config.toml
head_dim = 32
parallel_block = true
decay_shape = "linear"
Each number is 50 + 12 x the weight over its row's rms, rounded and kept within 0 to 99. Layers, rows and columns count from 0. The size before them is the row's rms in percent of the matrix's.

# layer 4 MLP up, 1536x192, rms 0.235, rows 134-142, columns 0-191
102:63 69 43 62 37 41 60 53 60 59 21 52 41 53 51 61 54 54 39 33 59 63 42 55 53 37 60 69 38 42 45 61 33 46 55 40 64 61 55 52 49 46 44 44 47 57 37 56 53 63 51 43 48 52 60 43 81 30 47 53 51 52 52 53 58 48 13 39 62 55 34 56 44 42 64 40 41 48 49 59 45 65 57 50 51 23 52 40 59 51 37 37 53 36 52 39 43 34 47 59 49 56 68 38 39 58 41 48 62 55 39 33 70 54 48 49 53 39 66 39 40 43 53 31 24 41 64 72 64 77 27 32 63 65 64 60 32 22 45 63 51 65 43 44 58 56 49 60 73 45 36 67 63 32 44 63 39 45 65 52 61 38 62 52 42 35 46 64 37 47 20 66 47 45 58 51 28 61 47 52 55 59 41 51 26 75 36 33 45 50 38 57
103:55 38 40 49 26 63 34 68 34 55 35 40 44 67 44 48 59 50 56 31 71 36 45 61 16 52 37 37 39 37 59 50 59 38 73 29 70 54 70 55 53 58 41 35 55 62 60 46 60 57 60 46 53 59 46 61 31 60 55 58 54 50 60 68 38 24 59 34 74 31 64 51 60 50 64 40 79 37 54 56 30 50 57 51 57 53 54 37 47 36 41 52 53 44 77 57 43 89 67 51 54 37 65 36 42 25 60 64 40 59 62 46 43 50 48 60 51 33 63 41 44 49 48 45 27 55 47 51 45 44 44 59 40 50 49 59 60 41 43 49 55 57 53 45 35 58 42 50 69 35 49 55 41 47 45 45 45 61 61 53 41 52 53 48 32 34 64 57 48 51 43 62 55 80 30 67 26 51 52 39 53 46 72 44 55 59 50 27 39 39 41 52
097:37 67 43 30 38 61 58 35 60 61 39 44 36 45 47 65 67 50 35 62 24 63 60 59 44 36 69 47 20 52 36 19 38 33 52 51 72 41 53 70 44 58 50 50 50 54 51 51 68 34 41 58 38 51 51 44 46 64 41 38 67 41 24 31 32 49 30 52 56 51 45 60 39 49 54 31 38 53 45 48 64 41 43 59 39 78 70 44 24 67 45 41 43 35 38 56 52 42 70 58 38 45 63 52 57 45 58 48 48 32 40 58 48 45 66 32 48 71 59 51 63 49 39 17 51 46 55 66 70 44 61 57 54 41 56 58 35 60 54 60 78 64 54 36 50 43 54 59 51 54 39 55 55 36 58 46 53 52 66 68 60 44 46 46 39 65 72 31 76 53 47 55 45 43 56 53 44 62 60 49 55 48 67 45 50 34 49 53 66 34 32 38
098:58 39 43 38 37 25 61 57 20 65 47 59 48 43 52 56 55 58 53 53 48 63 27 64 50 46 55 32 32 58 68 44 42 39 65 41 54 58 60 42 54 57 61 60 68 56 39 55 59 48 37 78 51 36 52 62 44 46 54 27 34 34 50 37 47 30 52 55 52 50 64 51 52 56 44 45 31 29 60 68 30 44 35 38 63 39 58 44 55 48 48 45 39 30 64 41 42 51 50 55 58 55 63 54 60 39 30 69 47 68 61 54 42 32 61 57 55 72 65 53 66 39 56 53 59 55 52 57 36 49 53 59 42 59 61 23 56 49 42 57 51 52 24 42 41 39 68 46 55 54 65 36 48 62 28 54 64 52 56 41 54 80 53 71 53 31 46 32 46 54 69 39 70 43 64 31 64 27 40 64 53 32 34 25 55 62 29 51 40 64 42 39
106:63 30 42 49 54 70 48 34 63 50 57 67 43 65 47 46 51 45 33 67 50 34 39 54 64 14 47 52 50 40 63 66 60 59 53 28 31 59 36 46 43 51 32 56 34 52 39 75 41 47 42 47 55 43 46 40 48 43 75 39 65 61 55 57 50 54 41 64 46 64 30 40 62 60 44 51 52 55 45 72 63 47 47 54 39 66 35 44 45 36 34 51 51 69 60 60 54 47 54 73 66 21 62 49 74 56 43 45 31 41 60 51 51 51 49 45 67 44 52 52 49 54 36 57 64 43 69 55 61 43 49 54 41 44 75 46 39 39 48 53 45 48 47 30 56 64 48 49 51 61 21 53 61 49 37 57 23 67 55 30 47 70 70 38 37 49 41 67 62 50 40 36 55 77 53 46 43 58 35 70 37 49 39 72 40 43 56 48 36 21 43 48
094:41 43 51 50 60 49 53 45 74 35 57 60 40 34 63 56 45 54 42 38 43 43 73 56 53 51 65 42 74 32 31 40 62 64 62 52 49 55 62 53 33 29 55 29 16 53 59 40 53 44 37 64 47 58 27 52 44 47 42 36 59 50 56 15 51 45 59 54 44 37 48 41 35 51 56 39 70 57 59 81 51 39 22 35 56 55 70 67 39 58 74 38 64 56 34 63 48 27 57 41 53 50 43 47 52 57 48 62 56 49 40 43 40 54 55 24 48 54 54 57 66 36 43 40 47 44 34 63 47 37 54 53 54 41 77 48 62 43 62 32 40 66 39 43 48 52 62 37 66 49 41 54 54 31 57 42 63 53 31 64 55 66 45 56 54 74 45 53 71 45 62 31 61 50 63 50 45 20 48 51 75 51 48 41 62 42 48 54 44 56 67 48
095:74 57 52 47 39 32 42 42 38 55 54 52 42 40 58 42 31 55 28 58 47 53 65 35 63 23 44 37 51 60 48 49 59 29 85 60 39 31 41 56 66 62 45 57 53 50 51 49 69 58 42 27 77 68 67 56 50 38 53 55 44 53 35 45 45 57 39 48 62 66 36 58 59 48 49 32 44 29 34 30 64 39 64 48 41 52 34 39 49 75 64 41 54 78 52 44 64 37 51 70 42 41 46 53 50 37 59 42 58 47 27 50 54 56 57 61 57 53 82 62 47 62 43 50 45 72 42 44 56 70 31 56 51 50 61 30 61 42 48 43 33 58 61 54 73 68 62 59 62 69 25 50 55 56 50 69 38 42 67 33 68 51 41 65 57 48 39 48 52 56 68 49 46 44 36 35 67 48 49 56 50 46 29 41 52 47 49 57 58 48 35 44
112:43 51 34 55 67 41 52 44 50 40 42 29 62 31 35 48 36 47 55 37 35 60 54 32 71 41 33 47 54 40 47 57 67 68 40 46 53 23 51 52 54 56 46 75 69 53 57 62 47 67 18 53 48 63 75 73 30 33 68 53 55 33 48 41 54 51 54 42 51 40 62 36 49 41 50 66 55 29 60 48 45 61 29 32 42 42 61 51 58 43 64 64 71 72 53 55 50 19 45 57 51 53 47 52 35 52 55 78 53 71 42 39 46 45 52 50 50 60 54 57 50 26 36 54 42 48 48 50 62 57 54 44 56 49 55 57 36 36 51 52 57 32 42 56 73 75 67 47 41 61 41 57 50 58 39 21 60 27 46 59 56 58 34 59 42 42 43 41 44 35 65 48 58 32 42 27 66 73 61 50 42 38 63 69 40 50 61 48 45 47 46 49
094:80 46 41 55 64 47 52 53 64 62 70 65 60 43 59 56 44 64 41 67 49 36 82 48 62 56 59 39 56 36 50 53 51 55 50 41 53 47 45 48 70 68 32 69 47 54 59 64 29 58 55 34 47 50 41 37 57 52 52 55 47 38 56 51 63 52 56 38 40 75 54 36 28 64 35 25 40 56 34 55 26 49 50 45 56 44 47 53 45 65 67 66 53 23 44 33 36 51 47 48 60 51 35 42 60 38 48 33 51 45 67 33 50 48 48 48 46 50 65 48 49 61 58 53 27 54 57 38 55 37 29 65 31 63 26 61 78 35 51 59 63 56 53 38 55 56 51 21 41 53 67 37 61 27 39 45 59 47 60 49 28 51 80 65 44 66 63 62 33 57 44 51 56 69 45 48 48 45 39 69 52 63 58 46 56 69 26 51 50 59 55 45
# layer 4 MLP down (transposed), 1536x192, rms 0.222, rows 134-141, columns 0-191
094:37 31 57 50 65 42 30 45 42 52 55 59 59 54 39 39 44 47 63 61 45 45 33 38 50 45 32 37 60 62 70 53 61 42 43 65 31 39 35 54 62 45 60 43 54 38 54 35 48 39 37 48 58 37 36 69 35 60 61 44 42 36 41 62 43 52 63 78 53 53 53 59 57 59 34 57 56 38 43 29 43 47 40 38 52 64 56 48 47 50 34 44 55 73 46 53 60 63 38 63 49 50 35 68 76 45 50 34 55 54 62 44 26 49 47 52 34 56 66 58 33 43 62 70 64 56 55 42 71 35 51 61 48 33 39 40 57 63 63 43 60 38 62 52 41 44 62 35 37 23 51 42 46 52 33 36 55 65 36 46 44 50 38 77 57 83 56 48 55 50 58 36 39 35 16 67 63 40 41 42 50 38 61 68 88 43 40 49 45 56 62 57
092:46 56 58 57 42 49 38 32 72 71 49 28 59 53 42 38 49 42 37 55 64 57 56 53 73 40 57 66 48 63 55 44 56 53 38 53 58 49 49 48 42 55 61 50 69 47 56 37 67 51 41 55 49 54 47 56 65 58 45 34 54 65 35 59 45 43 49 40 36 51 55 65 56 28 50 50 33 52 69 36 56 46 40 59 54 43 61 58 29 84 81 56 46 38 35 43 58 18 64 41 33 66 41 58 47 67 82 55 42 28 65 64 43 48 53 27 50 65 41 43 80 51 71 53 56 44 45 39 60 61 36 55 41 56 51 47 49 36 70 54 45 58 47 47 68 36 35 53 65 42 51 34 49 29 51 46 48 63 60 56 64 50 55 47 54 67 25 53 51 36 39 35 43 25 40 34 56 47 62 31 45 47 35 49 44 45 41 31 64 67 60 74
103:32 55 55 45 47 55 33 49 57 49 42 65 61 40 39 49 65 69 58 66 62 40 59 39 58 51 47 46 56 42 30 53 46 65 40 61 45 64 68 80 64 55 50 24 67 47 55 25 51 43 57 60 45 46 47 63 36 39 73 43 36 27 67 56 62 38 56 44 52 25 50 63 47 62 59 57 64 48 50 43 49 45 62 70 28 52 48 43 28 55 67 63 54 40 39 53 40 45 38 31 63 71 38 62 64 37 47 41 26 56 33 64 45 58 42 58 52 51 49 51 59 57 51 39 56 57 57 18 46 39 54 49 35 40 51 50 47 60 46 46 40 48 61 46 44 50 53 24 57 43 42 47 30 66 39 46 58 58 52 48 55 47 46 60 68 22 43 47 61 60 32 34 52 51 46 76 41 79 46 75 43 55 64 26 60 52 54 47 57 82 69 45
109:62 39 58 65 54 40 54 51 48 40 51 29 55 57 58 84 50 27 32 38 56 45 66 78 52 49 50 68 56 21 42 49 50 61 56 39 41 50 69 35 36 60 63 67 37 48 48 63 56 41 65 60 26 48 52 45 42 52 61 47 48 56 35 54 78 33 29 30 54 67 57 50 52 63 41 46 50 44 49 57 40 61 59 47 53 59 49 52 54 63 57 52 49 43 57 57 32 57 46 30 74 54 64 56 56 46 50 56 38 60 61 54 45 39 71 42 52 69 60 63 76 49 30 34 42 58 67 52 44 28 35 39 43 48 61 61 51 54 61 51 22 48 56 33 64 56 56 40 52 36 41 37 61 43 38 67 55 55 60 57 44 56 50 65 51 47 67 27 70 63 39 60 66 59 68 63 54 66 44 27 56 42 54 35 40 45 52 74 64 47 73 66
105:42 51 54 43 49 27 68 49 53 47 44 66 58 56 54 55 35 50 32 41 42 41 62 43 49 42 24 55 54 54 59 54 19 41 79 44 52 40 66 51 52 27 51 74 60 32 48 59 51 38 38 58 50 48 67 58 45 42 44 46 32 19 39 45 69 42 43 45 39 47 48 57 56 38 46 39 48 35 49 46 53 72 41 56 51 53 56 66 57 56 42 64 41 48 30 55 35 48 61 53 50 51 34 33 64 62 46 35 78 59 49 48 45 44 35 41 33 60 47 55 45 50 63 63 53 47 42 26 21 53 42 54 56 48 64 39 70 45 65 50 51 72 59 48 33 54 57 65 46 35 61 51 40 51 38 66 34 48 49 51 35 56 31 36 51 64 69 45 73 61 50 43 45 62 66 38 21 63 71 21 79 52 38 39 49 60 41 45 48 35 68 48
090:45 38 49 57 54 56 60 70 41 44 64 34 45 51 49 65 70 50 53 65 51 55 38 70 35 71 76 70 62 67 81 54 46 25 41 55 63 50 33 45 72 56 43 76 71 40 39 55 50 56 53 44 52 51 69 45 60 37 49 53 57 58 58 71 75 58 55 52 53 36 64 61 55 58 43 69 47 51 46 41 45 74 72 32 55 46 34 36 47 60 47 68 58 64 63 47 31 43 56 61 37 66 38 45 59 35 46 32 53 75 52 57 69 52 48 54 57 52 39 47 26 58 57 50 33 47 55 56 33 49 41 47 58 52 44 58 40 42 54 58 49 12 46 54 40 51 44 52 39 68 46 31 51 75 53 36 33 56 46 44 47 43 51 35 37 40 39 75 66 50 43 63 54 58 53 74 36 54 48 57 47 33 43 43 62 56 29 44 40 48 41 54
100:49 46 51 57 37 51 50 46 50 28 53 39 65 48 72 41 50 62 73 67 42 67 45 56 74 60 46 72 65 46 39 51 39 50 55 44 66 81 59 54 26 44 60 40 58 51 12 60 54 43 53 54 36 43 30 37 61 48 40 56 63 47 49 34 31 48 40 49 46 67 47 41 62 48 23 16 64 62 43 51 52 65 60 52 47 48 43 58 53 50 34 51 44 22 66 47 48 56 42 42 40 50 53 52 55 53 45 48 53 40 42 57 56 46 46 66 53 18 54 49 46 48 59 60 58 40 45 58 63 44 69 49 58 52 48 54 32 91 65 45 49 61 49 48 36 25 48 44 56 31 63 60 42 47 40 62 61 51 29 42 28 42 46 54 21 75 42 52 47 53 37 56 44 44 48 40 51 57 48 55 29 56 60 36 48 36 42 32 59 57 43 70
095:74 48 58 47 37 66 54 45 37 64 50 53 36 54 44 63 71 54 49 57 76 55 56 70 27 57 42 36 64 58 55 40 28 49 60 64 43 60 47 52 48 51 32 49 11 52 59 40 54 33 40 56 38 49 29 24 54 63 23 65 54 58 51 31 50 59 42 59 36 40 55 48 65 47 34 52 42 50 37 57 28 40 78 49 54 62 50 46 54 63 50 40 49 30 59 49 56 97 62 44 31 34 43 41 52 61 29 46 46 53 57 51 55 42 50 52 47 57 34 46 39 67 58 38 62 53 44 62 49 49 59 75 34 42 60 45 59 64 45 50 52 56 56 65 48 27 41 51 65 46 64 46 34 50 48 73 34 60 38 47 56 63 51 39 62 54 45 34 64 42 32 53 48 38 57 53 26 29 38 71 51 53 46 53 54 48 45 49 54 56 66 53